From a checkpoint of a small transformer trained on Wikipedia: 2 heads of 128, gated attention.
Each number is 500 + 40 x the weight over its row's rms, rounded and kept within 0 to 999. Layers, rows and columns count from 0. Numbers have three digits each. The size before them is the row's rms in percent of the matrix's.

# layer 10 attention output (transposed), 256x256, rms 0.0686, rows 63-90, columns 0-255
104:555449486489407514550483515473536536454479464471510473558533445449545485578525435480486463527493461496442455503485555550543542531448500527495519466484586407459513473499513552514508468504549503391486495436456472571499516486491483515497504481495512477498583540515468451498527510563523492556492437500500515444557568498496497505488500422554497505499495417448493518519593547504492514494454530546527510407489429508535499425495486498432454503497564582409479522532488474541489441502576480426428475460458489563452475528536486520537554443530481509507542457489489467422460531512559532460472511508516517506412525519499525482517501526526454522478506463409520460539516438502497548432514452502600565425539438468544507557467469555505485538511542515547534509558490483533543448527514491
114:498517503527475480519543401393538518577481509447541533456535508447509466558450544440496438493510537487417552494522530516484465456458487521518565479494479453471554523467524480561501542511533554463455526504448525494513507524473450493497517481503533468488451518470508475540519478617427462557491452578468509553533598473511541476515499513574492597450471486513512447485429454500526493505535542456494471516505444470457447526521526472396525472464517538467490460507500478506534521484437534500592482603477511456527457507555500488463471489491512485552518633513556528469466480494528536469520479468472505522536459534500434504520545489436483560409464459442484522493512539494528506487496523462563509480534443548517447575544491439504507449498477443466497394446497548466530533478560539
110:495580472476497504543490504490548536584454449447467606445516491536490500492465577499567489527482382521477564509495510455501586532481475462493459522488502489513510492529575542480516482504446548558487458500485546499570526463566554446577478516464440518508516564455578513447517510509490508473484535468474456511445520459555546504499524482522529562501464502519519430517544488548518459496486475504502498514588527530557448477565512511461468454484456535524474411519471506546498526497566485494488483523564535472473507552535430487471566485526443517514417479467505495477428547439542561486552503491450486462458495451472490438485504541479494475490482546544520494492473545607564612451531542531496504434529458531508492542438500551471448489423504515539569470530524506582541419514467544
124:468515545533528523465479497486504483497415447451463524525526476476478548529510482553464505495459464499490473511426555527497543440517432483499561454504505554473505437521488494481488543542452488524553446452498502503503536478495549514469542480461465523532466528443512426447504420388450539554545511479521590490492509426506533543540474484515592465537504457542551457538481495486490551567416564541463501465507453567507487553439464535517477467566500437571484524544503505476464526538520533596485557543428543504453538481505508449540490476443496540479543441551481539484439538482508455475515491480452411580593477541406453443507471473535576417457492504514515446491449460467460526415516494452510491466499446442513519478453459520512490490488423491424526485497526539549512477479500509
112:532493479528457489550487561560543544526534548570517494549496522498509464537597445511509482471447544525508484556469530570558532507539487501517474515619491466484474573528541490503518466468491501432571510508446501541498488509537491471496511519532505445512531565483519523549447555480456549505556426538476483477527511500502506441572571520504546527473547527512517529527581585469425510539531464488457495566548468619480557467518415527548560523486490552500523508504497451539526502497477501522538510484550482529489438542494550490448499491484545495477442545554548503514547527471459494482567512491465466531534486528463486534414579503525510466541511541433484485520518473508411473462497447585510509514448455457473501574500454450536476477478466543518492545637531472412538440558451480
099:436477451484562441451436539539496527435475539481516530407535411527521498545471477522529498539463517498468520408488465482457481529575458520476565457518514515469541472433508510480581455480560510476503471537477474526446491511533589512447456485476562465541486503459478471441516499532498609552470533475468476501467525549486499465488566497483502447471440529417506526487476401441488569515495487565547571518532500550567449452509529510477520491473526516541496504468586489544462544552568494522468534485450522501495551521516557476463485550486478540474452556510507529469440454519474451452494470531514495618463424463508445496458494474471440475491534452568481488567485471432516478459535534517614513553532508487457500517461494560518509542497475520444451493583473478530546454495492455
108:464519485503593515493472485505515469553501510513465566558510525503466502506475564518479533459501515503441576486502550501583465460476433460427508431550467486446442521547500512520500443468523541470493512529499454479532596550517564511472467592462577458498596494527515522544521541557478533484478529496503573517488574518459443463510468509561538549497390474516574505485492523530553499535531422463508539551528535548482447494548499595471562509459498538536473430519456553483491546451574497509487540459547529552423444495485456487467467461515523495518450483489462518544431499511462531504506541571486482459496536445512445504541484517510534507465531530486424466475528508385496521535505472464488481517416473505505398483507504469512530538517530444599482512555573529500490465463454468
108:565511479463477470514570534501533495434561530485447529548536507415461529574511483570504520516524468517486410469550504474466521511445578492470510539438492428519451465507506449509468528469448506591475501539487528479486539463470516492425438492521503516517470458467455562451521434392448548448488545487507517550505482536488547536444483469456506453532507524482511556491464520474506509467465497520485485379464479463397536505524553504469515474487513546468506491492517534548472460489452535519498450452481570504534471470508558480493527518497468473527466478501460478481620464536511500563470471465474520530440471457544535479518509490498582561520518506485554486510466466371612397536430505506479543555485550456502452448525503558473431509503494539498454485501503430524474522464516423
100:541450540493543481499455507500440466514453435482493539551490486508525488507546521486548471553541520489489474494482445549436492419474463434497486452541509482509456514513528403510495477515431484500497511503511520536510551438559495529467569520527547471486500498534592507482520455516471613417505552513532472508517545483487445502465483494535558500435476550510494482521544483491453526490599482442471467465493514520531552424526443510551545527495505557488503503470452449492517512531521495551446488496453465508462497554522508407426524485459442426500496498530554458498501489570434579483439532507562462522487486443532539493523512543472497513462477540599469519442563480526439545597453430490561534590501548492425448519596525410469451542541512453496447542473504516469489554450532489
110:537510481505448496459527461431496466452486526409556429469577543515473506511442529452543515509519402494529514434503521618476509540532544424578513475513493519494563508533512506570506438428460454509469560550554489557363546485469557473486482493503500573552444526470460529533456522526521558552458514531501514451484485545447519513502534431505516474492525463504541476452514487494497550484576557531461545529535518517409521502409509524521492547561546546537515524464535518456581521456482507489449547514532505464490453522488510494508510542488493543544475482471516533553449442403462494502557510573569504502489464507547459498412434476483502522548564528511477527509541425477504508484525559515486482510447500455521477502455441552518533501485441556429568471466487487491542519517514483
124:503505427515566501484533467493461510508468455488502488502505532519471469477472465583557513481456397404513455525522520476450517463482434456498469425607483535461525513553523511542516570469502460542514520501490485452477568543554512471571502484497579526569550499533463557556486500446477586528520500496500448475557548503350549530525551532503474506483515454481505547439539526512498486476545543454491551517418453465523474481460422501501490425549579531537539429511429571484598466498462488511528502472523543506553496534538524525484513476495529417460562522501583512486476497540591496446523593484572515491500530540425503461533448563512508507555537501521463542452523528433471515514467495501569536474510517553512456465508536517457464521513505507472476482505512532538487475485516503
102:445480476459456481449557442502564535437465486468496483448498460515435498445489523463537449510463430512464520494486479492482515542523494476524487373535460547484515459523607554559526484531531570505446506518563475466522530543534566513602501490517509518576462523470437509567493515547542505473526463492446481447463452466487513518503567535503512531473465511510453438559551532498506546575544518519531551493525517502484564476557498502456451494473513519547523436506485561497512453563494459456491473489478490526522518451478486470490478492485447539499457571539462502441450521532463472480583483475523545512438525442438492528486553496448503462498471435509446516481524462526551545450554466572465567532595448451490499392478566540579483460568451515486541493524507438523523432529547559
105:483550531443414541537547544525552484453557518546453461554461496513534505459485519537462492534506464568431494482410434544515534521516497512484539489508526466462482474472459553488505505522486481477471540524499509415553504515501499547556479511484492494536399543441489498508540495596451461530496511532448445539434528426454454492509466520620547431520454487439522528476529467522453509478455561509452510541485531559448526494468516518525489455448471500378561541477498557486501520486541474536519500471485491500436466495469496490499500533531552459558460519416546502475495494586486477490499458498465448466490495492545425516477427527482545465456542512402546568514507533477508605480523540474480462531526552506477497429474553528555572493399458523464482551455511549505576460490468516
112:465430496526482515475462502472483555542485430491526480495470492494456552523499533460525459526397506503557590507543473501410512435524566454485527529476465477516546580461517575487513456476529483459435475529561511606511512479541500511559517516518508477479512554489539491517502464560540460495547477427495577573545533561534502507489529526524476474525514464472477466486496458570574434429595471453518471460447489534510530444445522488542504507414541507523545493424466567502535529476524479454534427481510471444472590540519488449537477521457543518450520515511517515522448552510543454465473542508476502509518466569531567463442515429471466477546493441536462514569442491518458411526459559526527515497519522464536496487565532609489529462542491560500509541504526494413474514524535510
114:491499461525494536563503551517414467544535469474498387505457475424466469544540462470563533478506551529541463434492513466490527516501480501509473574448542516518539544433553527504556533520504481464555483437485532555517451508549512493533495482547488565500442502415534495550496522415459617510521505457489546530503500459469525534492521476448530519498489430443477559570457464473455524565471465498526508507532501477519486518440505640563476504524513577469544471454498505536455497475535538547499515489511501510463514463445487507435467570541438461503519444526489494516473598459546454536496498489553573512446550512549552492487486577546560481557471510467523551433513568552515530482396483522475556531526521513493513486472426487492535583554507503507479474483411515503517550492513517
113:440494561508493494575458531566418472525548492517466511502502481499531516431515519516512475488539456501501460590441503560497478550489465549502536545496444483485544550542506560533569533521495502534507471506482639555504436437504515565577554511496528536482388447500556434561546559485602456456509471433487587478536488525498522514483448506490502483511510510482457553418571509511536496517508479533472554452494523512532518497518523492505456513453488452487481480519494485490530479474506460556476427554494500478514554481460427424515550509501502438416525457442441574566491450516487429519410508504490475444452477549503516569518482479485482524519561506479449442438553519537489574486485567547521453446522548477476480505513499509542591491545493558516484466508521476522454444480518507
110:535457559461528554524473492455469490511498513513462514460480526475468410531530441474500496500455542450474488544512442469453518499496565539482480475431568498541558496549508463559566496520460468545540484464552523481541460565515510437562503482458411580453539471512428533501394548489522514509415556508527409490493452457450509571511503471480528504502472495528523482564463474498508489551510517455544467448544454483530499590428529510515442568597508438489511444429486503447545478535525498522469538577510542450505505513505450442499486509503414441534610476520545491441508532511589543454501482509507535502520475511534526525513447518509518421514516515457494504449488454429534563441450483510529495515414488539563467491472460506513493426466514537480532490462516505415506491498510569
111:519494468493418495476471459440442496467542469464527535574496395543556527475553516509529527475500508500492535547530522476509503549594470408554522545539509483516488477595552532573467479477479462446507495452500516469516548490466520491504523480512458553540511525531460425562440528516500403511580514465492509496466459507497517511534504516468474490510477523528421423525478493492520505519512437469444518500488481512494518532470528540473475489453492573492466466451503445471457514522578453456509487578512473472505478503541475548555504471491507499464536448538437456462487516493532537466553573538485515484531443500488504537403543471574465473420450453544479444442508511496501550532498491445462452427492563466568548557451461491451493556525469509549628529510471554411417502493586514
111:447511451482523541480464552535442430436513519471507507494545466440482523452474451452496556517450471507490562539537483545477483473479480507507490573483499523553503449452521464511432471523440581419521491532554537456531517534407515569533491488541522500489545473446469524533547525480473514530450512430503522485486536461439471590467495456545562487522436512480494484557518449552512526582558502509532506476499505421470495610452490491603481502489568563516466435546457537498489510579486476516411452462475455565581529501546435530494441498549504497476530540531490511519460533475509500449460490501498559487519477454532444417469454448535475515542443501517496541495494492517567505476521459563508481522557514497465486513469397466593456520505522547444497435448528459494459469555497556
114:556511527532485445458548499480483517526474508514616507458526510522504482508521545537503480521417484546502459418463530484452561549533507559512388494483527560494491505460506502449535526527517414524507480467517473481472477518543546501506510460454439490441546501543513463517409447534523569549521511492572523472499527467550489480500475496442473493523566468519554497494492514456462522483454560462604539480524520509504512515482410477479528501483528463571453482555516527487445452439474540508457474569542485463458514525429442491537503500541485424547526443439539537510538460446515474574506530565494547551464441519493493500512493440466571537523422488523525472515494487441494413496540474416484476506402493490566524462485469431540414437477562472469563572507489429445518518515488541
107:512503512470453483505515473485512530493494514516544481518487451508447486590492480594524510511549515505497517486479487452526480571458495459532503496437507543437548567465461528449499475502478429573508549532464512491538428413504475479471503536495458572448564431467433558484523540429432481487562564526535524515441494532486577483414492527510479530513469519528438559431420516499533473547491496469547524536562514495398491515542539489494396453452516508503456528479540497474540538575591503556541492492462563536449499481503548549456439484485502453479531527463478465532511475458522539487503541543435450521457471441440547466533488464544462506450504495560546504512538482535535478484480571500531468488547480415507484374520499486531572514437523490568476495534543492496499507502398499
120:553521514492494478600526461487476540482527520521498487542513496480498504534504509490553479481497525497487542467501538452549430495445536458463514504469550452510520638450500507500490541484499515435439512497519565525544519507482452461538481453549476498461505434488513513498548464487483470460505531435514502548525523581528555482425471354547543518489602425523409525535592509430565502445577490459509418505476452559479466452501497452532532543497523487423459568494480490522556446501538484526527487486442452446461533575479435497508541485497505500503505421462549431561533491470476493513459476471465584507523467512466497399504563571488492484565534523427550529531501500500496512553425502519540534526466511534543507444448520453424517480476506567503498475508467515474525515510491525
113:401478481507494480471479495560542521511456565604507490381515531480481537541506513534521495518595515530476484455555492496498512583492501512501462441531420430472450425507516537518441562490512440556538472512534486517449496525457507507510506497534545531538436474468475457537542478448577540506491560562476490517518527470533447562524488543478507475457475456546536476515472559486512505557492535473532548502519528468524577468474454531474530539489495568463473469483429536454558501531486535518531490544519486537485445481529464414447565523534423450490504520538480567544508585421472420491453477481483462533463480485495508500503559515424570495460437496613544571478561496496505558462498464490505520500562507432506553501469582514533507506525467453460447485530522469574443473530502537
097:487511434473462556442507551565522460530537492469450572545443560452524520511571484512496494498570537511556527573502515493514422395549530431469514450528479514513500556505479586513481468498519518437541466527498529463475436525570571547518560498525393523530521451515491579545529462470481495527495483450514538524552396554479517490522508477470519478466487521538517425529502516526553497453514460507464446475567462541488421522450412520513519472469458535505459534511535519478449479522523521523499562461547511509522460533550576473448462505425551488485467492517502506441515467430500534511442512479439491568510485508462433502469475493560515550528438490537498494484452443508454459504502472544499462473463441428402426444451481491530468500545525496519525478415512548462517446574488522
112:503497505475426504536538530519508560422515479587518433544484429526503494457565489509479442489450545526555462481494547471545458502485463489542525532519514463471448496483501517437468580500540427475514489435541492621511464433564389512470542488554527518503507479522512468555472503470537537554518520526522523462455425539522499521500489497509436550505535529491490583472564603530538530489487476493437514477466526521568551549520419558495477490514542495518443509525537490544502517442475550487490489562436498532434550525463492564474483549496452461469530499456527429517499552482488494478497440478543469469499516482524478561489454575514491429468616476465498529530462553523461459526521479565483491518490511439511482496527439488441526532561461493497494563557601533421529469557447511
108:499461486523476579503494520507573522476495527531448557470477562494437488586520534478519409505550488536560502511494461523471491479470590498479577454457504503482532550472548553527550558612577508532459572513466483501521467529590584472521484545476538492508508451537472523480483499503496508451458518453528499505545525480538512435483480458498498506529456570449508488547618521549520517529565494460593484469551506458518479550536591528538501562471500521427447595504579546504452464515501468523407449445488491465514504537514488471437463504521481407546492469482512424535483462543439497502564464541510475477501456504535529524570510522546516525509486534469450558494518483481500535498490511452478529551488492471484457536509458511597470457433471449439486455559505481429510537527527506
124:492492540446505490571550561483488584459483559498498444364471510499490412553566505514510524547475511531495542489479494465488501508473465573534511499471463517556463482427453468533415493489476467480473438525512500517488499502500437552479490475475494536439520491434522527490558587533484467476466455569483468463452478495450491471487561563480536499471493531543408484526521478456439473488482565510503499478502481452451545488497591578538539476504506460446488495450491485499579439480493516494511536469542489491523469577495493581504543516503509447480471547541545538477506514512468512500451417473522532456495496491451576563545540514509427557471484475494518439536471482493502501512517498487544440446514503509596454421569437489412497462564522510516524508431500529506533423616568456
114:471451500475550569477522551533466488506474502536532452458496534510448487515470489524451451503537482548558513542542489446583525499566521443566459450464529551508593464530484471496530476559558484471420511452427513473563549474568555559513517487471489523418546443504582521431444513405523477492437481538507518552489497505488550461499493539416503498500487591544470521449541548420495451463468442519453560489496534491551553499554456479457516434494501491586465546501571419515512513529502486515483508576522544545550465506528483550462463515538521515504526533574512514495457496523519558506493491525477530528524568458434496465513523490522633466478496460472453555497479454506538512474550507507581500563497532494487454540476436492490476472496517467529568415502450464488565481488470497
# layer 10 attention value, 256x256, rms 0.0557, rows 64-90, columns 0-255
116:518515449496556452550486470495524496517456480535517540468517462475526476478551498472441519475446524497502501430490521470473519542494510433485466571499573571439422451497565482537531451511532499503492496442554421437487522554483534465503509408537519513556559478492516508516455576423467544549487499526476504467563486529532580496569435541474414469466435506517522493453540508445524503557498539491414531484479485538442506448515478578514483524498514522511514455549550495460518577576493496514391543507515424548439523489419484506479550509554498596548499475488530510546490556434522417495469527470504489517487531524441461496550512508501433545486508531579478480596447459501553459502492484399559510451533525527550456483455519544469525488526442518476485515464490457501530498574481471
107:566522524495459448457578567536479555529533509541461505518478566446504510508533463489527459454448529582460484510499519525463457423520430466474555465564521409462476552504494446498482432426423571497527513444504462527468520535473502513495534437532492550475516488518478501437442561506482480517514447514495514527507514455549429532565509521448452442529537525563427556454525539496508432527565421507459579534480528553457471584459472559485536480473525527485448481533523552475515497521430526483552556514492501592512550436435471451453507580443485477497539464492469488519525480448476491498439575547597500487497446473526469500428492482479490482568481490462525486522484511434420493512429491537591445500522551517504573490506484497518477534487540516466484494514465488465525450463532501
122:459522501453466524509548616561513475529526502511515553550525509478443479495510490473518516450481519488499490566506547528568470508546539474463516511491504499380505597525515487567484476510494519480481466474533531544520489426510505578512434422585555566566606533520532541541549505578519545512505522488504418490508492546542477434519589491565445486573521513547450501478467495516407521487505475504422485470446461569535525554514567487544472524502558460458491522454547481498485482575535509578449452440568389524484510576535497476487517468541537495415486520506496514520492513507537483480532508520509495501522518492507547484552476497569534502472491475466423560466579521505487486538602511561441497508423492541514473495496510527584544489486518512526468473544489534474523510470481498
111:433544450490445540522527540466475459455518468489524580504480459456521526428449512508533508550510405518494464501509464445528554462474443505534489426439512510489462559452521475519538456509467514491441526461485544465522466488496457454525492478486544532445528526516472558494534502508508441457511438521449561539502569530475517436476484512471465519538496445389500537491477456507521455514500602472464448515579468412520454547489500480578473469496481519524507419518486525597480541499525475472549403481433483460468492502493485502489527556498487544491527469446580486443476559451435503544514476459491465462436423470529468493493422447536464535453363495479554485509531538482476518476573532452508516469508605484474500528502460468469475563510471448547543470514430450465492499538515470
103:496477545488549495572456490549466632495469525561490390543537561488526462501558539536485469472510482548483463545504558515520484514479537525440451534499507452501527560533505446509461492448490504511521549457503565498531493511524487544550559465484511469489515487440520528516504523526457468456456499458556434524439483429454503480556464539494576465473468558503472484398464516474516458480482485517531453473538526440483491514519466500471419498521543438462522508535473559473519491523447493567503457493529471485473484546434488515437474458521547507489428514492617545414458493508525525471541575472487539543483499478412513440510472539588451501516587484495585456501535566399515545486539545469532479466512465498426504493474551469539490485401459450567467510532490510439505511505540529
109:468547476562469468486482487394536514497474458513544464497518451580529520490495512505569451492516544504460459526479497525451532536481533511493483533494566441521496560470466506555515500467490527406462539596457513477451456520492487486482520487556522541528480504472418432557465533502495452526530491420478551534505515488529528489498579511465455473465484523551423450558526531503541452500542521466549534513556500480483505501525520493459514501485489477499514510467528420482458526526444528474569501481503479495492516504487482533569501503476502594461564507557532591508386468472540567467480447485512483588452494494554432428557494586464480474505454462472462547551516503463508416473461467474502501490598511534409584455549487568541434546454516427430561509469535513434478483497518531
107:452391480470519580527500507607474464525439534447503480431506517463519491532481480483454460492575534585552477468526477440499523548543482531529591466496391553475492449479527499473497555470532518505502532460574509427510511533492485505562582550527472507437455472475480387504610392519490432503468489490545510525562449508490506592533495482539515582462500478433492409402580510537499493549564445535499533502547501516517532521468533512485456484528498472498469542430496450570483474545527530543503537484538501505437472459507485522522475519470487500441486484506553546438527518547539481476493506416490511504539432491478544557472457487491506489499501511478490536500474486478484488548475521500490521502565443512585448472526489552549526459499538487475501504498470558454465495439476470
100:494443491510492600535496546519490538501539542544546497471540407503498519515509523504447555535508471527539525496471629454529476483563512487544539509447531493563463533525420541510487450523540492484544514448477563473530498437513459497473460503494430462473426488503509482543522593506499479488471492514507568568445524439449556497482534488475438509454446466573445476540521523440519556455486516478553519492492471527523490503438471506497433523574486443555500517521517394478478482509507509503555491458467479461487541495477466533546537539570510533492503456497565491454455450534435418531525415479492519531525449503503441517480440508498551449576518506476551531542426496462519382533521485563466451484538576462482547445498566444490462491512531537504548483560505425554511450533469478
109:513501492416536540509531488548501495500547495533501527465502600607557458429483516545503515443490442506471466556511458443541488528501418504458496557456496525496561456516494483506511542470506520521545493497541463529535493550481480541469495504486494473452479400451526494462573446509438434481478429458443436481532447519461470460513405449449525479479503516479496518465521498402543547526414473528474455516493525464489509499552525517410463568532526502423538482544448549536529464523497517463497475485454502543566527557487463449520498457471429539512465525477515598426476463536521525511507495497533485491536450489493416470379493491554507504483494376520474580478557493537404462568513502531516492504474513464448512503529551509484546475421477497558496530454494509537528482510535497
117:502522508494544503467443503434454533530500539500500485557493502568542457491512577454474441427527435502424575529532477492533502517479545351541467621414513447524498480501502543459549394510506490461454545473509520495554458496576476525501533527424525513480470529490469439470484502555539499492497518522459551507465482509462526468485556538475481477481531505501488414477487570393527446524519534507503481548475480492515523494489535498497417570510514526517511499580566527511435510510458509518436519515480534485492529544463536509497528522539456550455460416497496500452498528514517547515430437539512513492381490476543501498519566546525515474458398490457481502425440478465493497471520487530488550486476487389534492524504505493513490496409549515531490473559512584534530437491492488
104:516574471474558484494495527599452523461477491562478485485565563527485537473551472535516547441569496454478487471468480403523576422482517449473451536561512475498516445507450483531462488463466548433530525548506462532546506462546476531492521468471528544518508566501516471602509526469511462509496517472445467499516512499446510492505432459485513473500471469528567537403417499443509410475453456556466553484536477470470502454475556523488488572515406506443479513528498512512563510566453490487488515513545466458534508474487492459470498550501525550520479501429539461481469497433495532506469502551495540540525464462512528460462508493551516498523520513524560543500508535453466501488497554511527508469398520485525518567561428452386475557518424421546512492603493567505480556447514428
111:500553443453469557472509502584537483541422474495449557474492491447424449502531512512520545567485540525588476458543512522524490454442520534560498484518554472549505431498488424478476470464501569375488473487453468558516507511474451515445544542485531448466511429539540492436490513472525496504511592474451497489519530496604524495441508551431495431522503477512463455571523481447557514498487502497436485453503485496448503451467484501497489528469453400549454511543551504540551545461426475529433547542473534522499492587544512532568503516484507456448500557518495537464471504483487535478432537455492491503546515527471510486514504549493492449517520536547474505492535503526502459485540421422554476610531504476495515589536482585509494483508476410551480456479506502473460550452474448
109:487457476501515445531533503531526518453553568436482514527467467493557507515479523461507543529486435531532501532464461528482555549550444515454451493525517557461507406480532558511466560529475535515548550440469528505508532453585534447495531490548525463583492490496508504511501496516621500408513525501507469480481449478440489489466448508489543470525445470520500518544445535431438527472483441562529446447470529532466511540506462462483582480559543569509514525485547471580501563543458530562509507526428534470534483526428532528467461464536512558488517495510515467541541494519504458497503501582588441426435538546490435442580545537547473497453533428466504482555492450497449532556427562541460492467455538465478507507415510528427497533485504481460587537531477528500483518522521544
118:525510608461475486499413553501530511461555458529524528496484521507510438467478476508496480505498454524536455401479438454538472563514489507573560469467460443482396554489462488492507485476508519473509481422476427565557528486428503521507474499472438547527479502515450574365456465483495534490523422497580489486480494555493504500491516480466516500552536528532531475501580499468471576506501465516496505540487557489495532493436474420523504475514436512520557588439535456526535479511476458502559500536535524505553514555524468581493557551452510486555504518475440508524537427537489498537491488447467462511484497462528510458443455484591481513478506501474520501522474469404515581505508485530484476509498483499439495495468533528579506455351493554501483494584454508537487556495507456
114:523523552522486543458441493402557417517515458465494519570522584521500510540459473502457529544511567571476527439498544481516465506453515505481480501545474493469474462436549539438526448419503561487518507453575471522504450481543498513489525505482484461441480528526476528482475484505456488554544493545496461480456449534526491528514416493571487494554555406517503483551494471463486543416410464479533482503496486524497577508545529476528583510531522517465441465448496541495450478491488493486497499460474523497574519515491489498549451468500477431543451562581510504485506515503504493450492490522550474567567554499488508468497409600516527459520468456611524507515429446528503562460444516584446494551422559537517543457524517484451419468480535478470547460482560533526429528494532466
112:518516547444507481429480458456471503579509494449518569530382480482509516558426438557512587485512472476448479482458497487532533487572506476614506530465464452453449506538501498522545464481445456542554553460539488510517519468456493513392533486481542482534515507518555506480575522435386574541560569548528541468532505544495512521457518517434521488530459547477498456503509478506456551518433444512515502516454559520510444565510536536443495527473489480517526542521439495459492477518527473451500451482539491485527500482475534497460519444519550508515541486498450489454562486478475437535441484504561535479499573514574531498496555511502546559450507455503501462471495433492504480594515446486506482477431499466554486540481567490551600531447558495466417446499464430524525518485538510
117:553479513503531525516428527519489402480567496515508484449511465550608552512483444470526449454478445522510468530509505508523500498485490465423464416489520538392475491496484542541499535552562465526556423567515470540447495481567484472480466496478520484544523510539500558506537486520426572495477451479475517532505550534512418451521496536479477489490434447498496600520464444510475506462471472526561544482486553513513474556529566473553524504590474474529501499509467513545502408581527513570532480483423539442575496434459478525383481522491546451469541466417472540600476537480528519475467481499543508597499516502550505508538526483503508503542508579484482562490563461512493491487524461481505519509426436484473604505533499535461509561535506538523487495475486539462488509516522473
110:539544460516503534554576526490481541483523500568559507511549574523566467430495470483524447510489505441489500478449501553549585508496512469517521530559502495512462573520466522513422523479404508496540479593443437497537500530417527521480518507534448440561407515526549512480478459490487455477552532582509546469512406528570480462465463480513435557483484500532505488469419511463484555426536545496496489468482572486481481476466534463480519461518529520494441502442513521456485492550433489495517501523442500554508562445484454475511466508530531474439444524532456538499459473448537562494519403511516551456457391591508518512483528527571455530567524517492476442495493474482494479494548501500525437466409500418533448572500591517487502471452469511505514496531490488504517491473489427
110:473513582484581464535584453525516435482467542570400540538459578504507494535487517492496426486572484408474447494498519458495487579537492518544532510482503534436518533459611446513509485430551485492523514526523523588551435479497513520489516474536567478515531495511515563513527484545475480506533452477415468474462575530455482553523533501474517443485488549544494519488505506597532515523480523422546524524489463497557464494523511442516515460512518446454608547493483526499482511502568498513481504496482514497461538542493549540503462593464463506532555447495562429541502531496452549550564507555502452493494506497550518524420510481496543572520440473505495484522522597581460529581471463519480528437580505523457495549503561481485525462513499525521486518533544556542521509487427511
106:528484508513525485518491611527517472547445477500491517494520490508459544482485546578483490508534555556468545498532531544453510486509459460483443579501551442452545440462459490541522483427471491523459517480547566552418560472479469546450560544512513502484465593472477490478535455593468477523395482501530573531481510437516456523491527455507565557530539507533542499452566467526438521454532454424488478459463533503494493510503493498560496497509510471460473560527468501451529546552502538445466509524508503484500415521487516434490476447428519488503474492480468495546484495571513517537558500486448517560528494453533515579535506474551456485474518540419497541557453480499488453587523493454505519511509454535448524517434489649552491523550428518408523489471485485471441507575554494
116:439426489528500563510469620490484453440472487429496476462462505451521459454465500513511485559519485495580508503502471574533423486509489488496554482502480569464446448500510472469507519536489487498462554441497480455510572448449507540434482538552491534467556499491492523486487452498487560497489459455489464492518523466552514522544466456524473556506517580528500409540545505495475498533490499503543488469473438503517448521544532491525458462544434597543518505444502468550491578453503503438557557518511551540453462480554512491477502491475464567496481514527555435538451464549434514499470516514590459535485504526509438482517553553486499517530521492583460433546424445521533514554432540528471490602532555429510453508477534521553450486588480569466502520503421442538424511560499523
112:511489555478504436520504452551505517437441491498473517552560516548502512493544522551472626493462476564510507483424465450431549482506482425546517532515508426526525496497525566459518546510517586534453527480507526536469461531480497533492534476532482463526521586576526472567476546522470476528510500429451468519499482570485471462448476383520543509528479510418486542470514508486425522484491493507463535517433471511485563532417557493461527492513523437525506453498546502506586557504414484534531431494526499486489521514464522486560503525475492493512450500509582563550539449503424469505477484507535512509507490458466541558507472483553547492527456554514455467519428504498612500527531430491479485502492424545524529427542431495423452458502536488571498461571503482452526449429473469
101:516508609491438605558548530525473537507501517475531495513481475432498505535531477527511523440550443517468485486519516539549551551469435505467472544504533525479584518444483461538555546498489516543481514508479557505512607452484528535502465486559518541535414495569563510504471419502542488440518478584523519470528533502522493463494568481522504568519526460465537554565579488523491501573463516577601520560478515505551514522445497517568452478563564572490487533410489541506445541519513454535505457438446487514564478466473510509531555471476536518460568485448490488531474453522556462465518481443574489413470526476563468402503480416554437424442467499467499476482515538514510497513492534526524543495506537476526523498459464480532439557445499498514524492496506515468525451486515522
111:457548517459497525542492545515500542495654493444506568553441539559464522481494507497502490513509515490546516488449450468548505500468501524520524431451495506495492546531481534484568527526462560510461471520484541480395451399512501465529475508530634501448529559514381527452458475538538474492480476531503440496526559464484549451474451490524419512512513508482540551518500469538526489487517522481577458524522528508488476509563486459563488507466541490412498456560506444507534541486481527448446550449445514439506482546498527492462496451502498488508503506502505442415527467581471500540522500517501484504462513416542468544582535491546511521531448540547435483471441502485604512455508525473537530588456471536443544517532521505489475414510460441539478503506549522567528547511496437
111:528486509481485551548490449531537503481413549483529464549455495465477596489524461501521560482537427504503403505543464504479586509487502541528504483486549548489517521491517449385531478408446469470484560434503470449445536447464483542461533459551512529468465545521515512469503548447483501520494525485563500451516499477437556562530596464486546534531488490503468518542468523479529552479434471509478491534517503516583502485543412505440468492546516435556515532472450478549491515500502506482460583553547507454485413514484506519546528479489470542537495521452532401496459510455508487522492496504498509484558462546481415475489486456447530557440480459508518462527479520483569421530497431510593575494489552529448460533536621509446481515539571489467481520473501481460514574497472452
120:503539487454543537488421534462528470544449474477454538642527468499539481526507500559517488525503512537441553470481499529557476480536514430484516481461533471572500395463440489568564549560575527527479542526542510537475520521437464448541547508524474472576459435522463551495493457492459538480482458475509521549534551514486444528531441477489493491476563505467542512545450545481581424472586438460486516465456547467516490514485429513486529474476490504458525476505467510497549535525473454437464500504552490472463466429475482487508514478593560467565530504518454534494575473499448487500519571407457518440463479511502511479443518505476495507511534473594547507486472522479516514492429557413519520515491465551604571532485502454506574531566562503443521539480481491549540514500487498
113:526496593466503518423509565459532578468522465494520478523506509426505559545525511463424495504481552412483537498491539496446474533525496506534535537515510511465463523505492462513499484437513492504500498476483449526496534533482505411495514480488510503534529552480468509449447469486451503515482495544487474431497529474440468484451563515508515525465479473482474484438515564536505532478486473543558491494516399533567523540502467527525538481491478465511549478521478558506489519521493497494508589465538535479469501481503493392389588500497439466414515432491526448436511508478493506563500520493470474479535515483526468537494450415444430524521494460466533508521516573452457498351444555544497543470459477478535620475469537534517590543426596454552532476491535439524509561530520567